Each number is 128 + 32 x the weight over its row's rms, rounded and kept within 0 to 255. Layers, rows and columns count from 0. Numbers have three digits each. The size before them is the row's rms in percent of the matrix's.

# up: layer 7 MLP up, 192x64, rms 0.0852, rows 65-95, columns 0-63
# down: layer 7 MLP down (transposed), 192x64, rms 0.0825, rows 65-95, columns 0-63
# gate: layer 7 MLP gate, 192x64, rms 0.0975, rows 66-96, columns 0-63
up65 105:135116135095106132137103119083076148135121042117153193155194118076152137156155133159153139116102158163135186148117103112117125090080151143161123039185125077118120098146155092128160104159141141
down65 103:167140106125055091123122168076133144108119093150135195137164159107151098149126111098102139121107143146176143112109097132121121095096151146160128043186144129086141099147092101128203125177198106
gate66 094:125078121126163133079164128179108159214174125111068155117172076150131108138129123127089193128132150109097095111097144140163127184157105132134090142167122150125126126118141149113042077070125118
up66 093:115089082124204126103161131167153163172120144077136107105146096096136136074127141115114158173115181095115066154104152174165116106217113152144094137166125165169131125078136163092104108104104117
down66 085:113120092184110121097147188179152141120150104113111135113124059180087103180168138120153141091131144182125124100106086091160154132090109150160158127114051116067123125146168114174144093117128195
gate67 085:160121135143085168090079132142100174115113090154126127095203121146120168102128142084134147142121109120057134122159155106159105114147154098179078092035151164139126152193126159151083141158162121
up67 099:175158157162090087077090095155164136119137132146175155122179082183146195121129160136076140123130057102136122168146148109144105098102168145120125145089151150176120137116104148145093124042087115
down67 100:115100099110114144187151075150116119130105146103144149168104129179157168161183136151118112131176133148195092103107113129089131193147126097086089177179088082123111116066151078092145105080136148
gate68 094:090145127087152153112122105140104093185163140102135092095167114073195193155117123144163146098158170164135132136122140145089078122108075102132164062131143107146121160167161137083118182074174138
up68 107:146140123137086122222123150137118131148122178132126176171128089103080105141122102100110102092088108142077190119216189144133139153151140107213089078139131149098137142119132113136130132090116108
down68 103:056129118120140171156149125128097124135170174081112073132159135103137149106067083078141146098161158136092175156095176166108162042080088160189146131134144133128118178139123110095124133156132128
gate69 103:165024099109078144097149121127153120147175145132120131106162164151092121139122094115108130148136166179101080107106135150115174129168132169089125162120145145166158046158147173122159077165127077
up69 103:140176107128151151085087131073132136129180192127098204170127144135188099115178099135131142143106135129114164135158107115127135135136171063159105105129124079090156154125091088045075159122152119
down69 106:105140123195134153139071155177113176153094083120144108169137107062141115072136143114139182120154118143118083113117086138145136058159091080179188151078125157099124099120170125164099140163136132
gate70 102:136099079098189139170170097182113158106115157067142128100133122157186134157126058192083091111129106174126131106135146094122116104121115141154128146132112156155139095165085109112105182138133040
up70 105:126175157146159157066126145134125075114158143112166124136079129087115160122126107115182069116113110127159104149055145123093154130149080148116130107122108155192160156123211105135122159067195142
down70 102:128132137124174100084106131093042100162100119089128153116130171140187173162138123107092122140118104185138133093153125167109092155123160089124151123137153094217135165099113137073090163163080092
gate71 087:176110069090074153208145109115162130112153186120064143170149138113136152128090144159125082132123136148123165157134138159156154107232143113108097128128089147104133120154089153118118147173120071
up71 083:099149210202177163122104116105097114108167127146142137148112094105160075103064126121096111130087087100151084171125135154198092172084106136142123136156199085129152133154102143111116106108115126
down71 088:083136157161121186132097086156211092113166085143146219133161142099104106162083143135105108133119121113139067119127124159172057166148144114125104146146168116110167122095095091110096145098127098
gate72 082:136157111162077118080110141091077153165141187113118085172075139163148145102109080110161109205103087154141066118077115141075133152160140145180109177082093113143159141111102129131150154122148106
up72 096:066128139148085134081106123098131191091142138116162138168131091152164114195081079097165149118104162129148110120072117115101106156167157109230124123110135098105140082141111142141135139063131095
down72 093:135131135197088140083127089166174189160115220106145065084113152141096155114171155113120112083129106126113100068110098125122115158114142193114116109145109150149077154120112124154151096151125183
gate73 096:095190148091163140173150123134153111124129122156132097121134074100062169147113208126130068082121126154132136176095086152105103147113161126174124098098135095177113121086110151191171104138077102
up73 103:107139154131156048141101108133153132069172168149134094089080073137146135136184188145151110099169130134119144180116074176097070166132153136117116110152095096108137107141080099153175115174096143
down73 102:097193102164111124127159179071146096130146159096133158093082113197171081136141091124092167162138185092130121160143102126145125111115113147113068138190093140136126149153098089088118066154168125
gate74 088:124120134160190152196101151134081106107162180129224145095143154145129141054061129113063146160102151126109143142134150155119107133113153124143082120125122076124159133113096101121103076136075147
up74 087:126134132119169101159122127098134096084132133102212175100134155164178089103083135062082116154064140126134111139083101134108109097121152102203127108135094110141159152174109067127174133147075123
down74 086:145160126144093118167109107104104148185099116164147138100116173170159126131113181145129089133212104117112140126097146101122082118147045145122127106200141130063138150124106155174100074096180101
gate75 083:117122101141156172115146151093136130145104054160142118131100153115166120084098175142142143141126102096143094103117147097146114128174150057133142083083119188152145145056081126104166128117225164
up75 088:167102106192066131064128153068071085156148145160112135096077130100126115097062104163100154167181101087131065108151160096141096128116128103120130133159170101128104159136096138107128110137165169
down75 093:151166081119130066163142140160154159097113144124123167152159143223128103190172104100113042127116159170114152127091111102147109104119122155096131157143111094149110086136174126099140157107064092
gate76 089:145072064099177153165150131084137124119145089124143118187132137131117134100182097117151104186167085136151123058104141171116140176183115135132157062107107188118125092083175150104148120130133097
up76 096:112199096166123082182131176152172076122115142126129118118081155121161119085130097156179080115113113133191087091101099200150168133171118150118072107133169133160122138165085138095117093102121136
down76 091:132097085136154164103180127112072140109146131122129123132207120149187079139105112105122095198095170115148100068135156135149122142155171151148133087149110065137128074130125084066098129169120179
gate77 113:123104085144118175146092197072143112145131081139093132121124054098091070121127140172128182127098198171116125148173113101115172183141112129094090079114179141124155135172118099145136119145155146
up77 094:147164111137099146132076184041084094185152124133084171160065107164178165116161117135105140142137140110124145141135104121120050126109108127141096087136135146113122148096120123099188091199143153
down77 098:152126125152125118122073066164109157134115107043158126129144172160115164178159160153114158123113079143153131122090118159135089049144100173147194141100088096105132090107189097163162138122127108
gate78 102:119162107071132160147139163138071178135084115139065118131142122127100105138157162141142108149136146173138168057136140102091073154097135066167161076080139168152148067107171141114088104161141152
up78 101:127079082131100167133129138037184079113101138144117127162145141114175164154093101119117209152157170166191082112125138126136132095119141148167094182174091095118103117148125089109107107122166124
down78 097:096116086158113089168147113112181146151153164109100160136156133136088055100089139146099075122136048108210179164185113152137164137103095104116093156096166157117111124167102092113142146120115121
gate79 079:096124095118170135106132184095099146132116125158137189171088068163133112155117155096107190122128151058167125121136124163145082125127158080095162102079140178073142088080069157166147126139127129
up79 097:188109191168085111115104079075136149148171173141172098131131137111155123133148066139143084146120125138125129142082181078054126121150092160120117123202108118122100150147149093099109128133200114
down79 096:114140094070109118143175109131163096120119147076090096114098175142169078165152114141190111085124081174114100097108155072114192149117133144150072165101151172188157125156161136113156145112103098
gate80 107:145120071105189146093154131144200158080152137145162121154098095156070167134165163115075136063109085102106156088134173120136125156086126123158098147147088104140123061110163165158111147085131111
up80 100:121183098117144097133146093145141080129195172154123119119125110085127155159127158109085120135102148153102080193123164162166163067064092123111116201114139172175163149114100119087121180120104121
down80 100:168138102117126148092158107140126118173189145131141066069112110120069148116180152133072157116149092135089098131172117151166115123121127149101095139170115076144154094154151064129141227130094142
gate81 090:106149150135121179132105157101114083095153059143135116102094173178121123129146079101145087092178152168113112083134080099085186146092113134136108090116206137097188137127141136108172145072135107
up81 094:139120178129110134147145117191132077137113162111075075134162096085086103110091146086173075152153132149162090109177159148163087133114157095174159180117095125129083109153120126123135185161180082
down81 096:087177156125123101136119125114111113108102117099151106147105185102124114131095162148114105109108118101075159118141131130129182127155084195173165118165138076140201159085122177137203098048146138
gate82 090:103094153112132198106113123119102090112106087085130166100107197131149133146137116119185138138162144120080172099212157157168080136176091090113077103116150144101148055165127127128131172112115122
up82 102:086157091168146092145101137174152149123160149130142099166192104064098103100126098144101139068083126117170080132098126074102115118117132149186181149151159065123141177174130118151083116146144087
down82 104:070147147129198181132115116123106166098109144144107145103109047152164125116102131112185160132178117108107134105046183151166089124151082116145152137110139126153138110152116166130085159125149050
gate83 099:103113156128167171127128100121143095175114055145128102186163122124124115118102137118158202158182122110141126084150195122185107122133157108089154069114172141094070122145082145110140078098092098
up83 097:094137119088211107154143166131103094145117125107112111172161104129161113167111106128164187099103118109141211140106127110089065171131133160086128122142141140197063145139088100155132122125072164
down83 101:128131132162099127107090039068137149126131099176147104119109157105083143117097141110155169195175149132089089079154160152186183085136119123096135155132089145071136107168124116176170132132134099
gate84 097:126156113138071119140122098099176140176144162130123122175103108172108140172109091129188096094109164111085119076090143113108151120155049095153145147135131150134188130132172113063061157152138082
up84 095:146051124154114123152092158142160082117176173126073109158101161155152082096145106153203095135108115138154141072158126100119165090143079129135116046101121169187113111138169157094129132132139139
down84 097:126097091150128112100137124179113130187136136082136127130163106139091103100124064079137199137158100152141106116100073157202112174169136093152137142113100115067129124225102122124170140118139133
gate85 093:155142131004189142121093089174129128102164109131109119114130144064134127073098165095106134118143175125103152157148130108137104148167171129188117140158113118126142071150164127153072168137138107
up85 098:172137154039131177106068077136135143169166136146121124093161151078135152117090083172109092162207168144118115176144133091092117139119146130173117097154097135112104109102167119168096126161156152
down85 100:116123121237095079150192155041135142156109138134137103169150114160133159126144052159112142111119088140167125112100127131143121120128129135094170103115120166095104191115109096091156084100116150
gate86 101:155093179136131154100155130155161144063181067103145140087098137098106136107135140127117118106083151166094123157135174235105092080143146178122129154146092133171117125151181121076126117121100095
up86 104:079145115122163116145128137076160103127089114104141148132104095152184119169182116130097194095107098121104159184119123110157158135125037079160103136112177148098162139135091117160100211125119153
down86 104:102135090139116121127132163192125119128078092016124106127132151180131122148085182096140074076096112145122168162115116159114139081130106156194149158179147146128133159116145123103116104179111091
gate87 104:139144071141112070127131154137188138130198175121157151084070116122146135133140180106147173124118161118045124139161099130177144140134102118136095214104095109158117126174113124089151137125145073
up87 103:121083150114142144174115148128172061135071116188150109174145138179090091151113139098142139150131072118117127137121182061116173140136142076123139086142161164070152084123160101175123118077106164
down87 094:091132116134089131159095129186113205147143118104169179104128113117147196132178138065117149092100089134079101152128119080160123217131156151089150136096093088134136171089158131135111115091144122
gate88 101:149078072130120126065197115083171132129204084110101137131118163155116109121147144074060126078172124119088132128127115180139114133129106133149083193109141131161161135121145167106146084102174146
up88 104:075121123121100150104148125131109169121095174128088182154162129156079176142119157107089152180176088130102099038150140160116134141079130161147109119100160072127171112122156115107157091054156137
down88 099:154121156136133119114118130105101065117140101164120151162171107088162087144116091116149124153109038150205111102096169090185199132153101132072116131107146154148122136146131126129094143100082198
gate89 085:128195097096130094140178082142074178136157131112139143131110129116093104133053084194167126080121064116181186099112130094107123139113118164136202155145110147139139143129140114148100100125106076
up89 104:094151089123130082177117121107125159123146143135093121124129131126129053145074111108132105125151122164084184082176120096124152114102152164161156131188115157182134159137101130117146052105044070
down89 098:131134115120135152113136119147167150123117123147129112147153108161163150129091129092104091109229208058156095160115104162121160112113189112131048128189096135132077124100130135100082148105109163
gate90 089:119118145094118154139103095116156108144119115090069102205134128114165151177107178170190094130099144151152143154118111183101103107182116128185152142093105046084095130147138129170079140153124166
up90 094:126124170131128130130091095079103126157121156108138083096124154117124102153205127111158129134114147151130092190141091135149163083151109150169138057124139107218086178105131181123183066147144116
down90 096:178077122101082178153067096105109147220116126125147081091106177085114122153199140114141099129131114146102097100152114138163181106200114126150140115137100100168068137148140138139122122121122165
gate91 087:129092147064172109120177115114132152078149132120181126143142136123157140176089128057059107149190092111174100110124106193155112168104122157169099147151163114096162155104135141132086071134149103
up91 093:114147065151129159122162060134153172116123162148153098087226100118095130108099180120149126090095148125154123173144109118180152078143116145123123106178167141119158115091086121172114151063096103
down91 094:105130157244106080180144119110084124132135081117164089085146099161147118144110127161141152126090149135100140132156123176130065138136096166115112093160121101076152079167118086121157117137187161
gate92 106:091154104122159143089100133146092096174169128131137146158138115106108109100136193165074154029123157100144145138176110108132170110172138125075144132138128100104118101116064163173161083192106145
up92 092:176118146105157129165101131098126171104138190121146163103124128104078088074177140125125159172113085098127098045145136173099114159186094190090123138163118141131075133136160078159094142111148157
down92 097:104153094210126152081193141168133114082094139067136140115163166124149181160136109115119119086151167156125167178126123150133111060105051113079108161150115119161132161111144118110136118082149095
gate93 091:116052149135139142142157168112043133126063114134121109094123098132059116101164127137106116147155115137136150073129143158125080160121164064071127176133095143128169135138118136097147071088189147
up93 094:133138095118090119206099147084169107148096091170148138185171120116175115187073097114151144113132153126101123091138092167193132134086146147152096067098139032110120130147121128136137136146138148
down93 093:129116150158116060157126115098103120094122152068131123149138119147089120129144164185123027127104118116134186124071150137179127182147085129175125135127126149140147155200128156131070089167113094
gate94 104:089154155150177172134116082152131107142129091087120127166079170127099161041142108166142105119131152094120104161117097150110145112130139178169123179148089138177122123124160188100140126098058060
up94 104:132127138101113106101092098083167163151094132118099157180073142186161118087121103139148100091118139108153130140124108090092115119083171152160110110158102095155161128127169177089204126057099060
down94 102:185155113182107125082140090148118098126123125165163143108153067192116126123116132137131085162113084076142106132141087138096158122133090195148255148163138101103122096134143130121141111116120123
gate95 104:123170166059199115118195127132151136141144118025149138096124109148119101147118113108109156125132152121127125118122107132068109116118107163145179152141064167203131149103095158112153114099076099
up95 098:098138141161174133127147163045117136124188122160115126161083146112124165059123126135116071101106109127127101063115087120110171137170141138097140180124100141129120127163094111126177136185201183
down95 098:152165073094121138101124141100091103171109177108147099085115107144167120093176134114172133167164121131159130144135140169129131155111082052143059117090150156169109133078141149144064176181148084
gate96 077:193141124132080155102128201111068181131056115121104111126126116117079088150148117082192082142164157148158120068121062131096110141137159091160119148100107156150129117145158148143137103125086168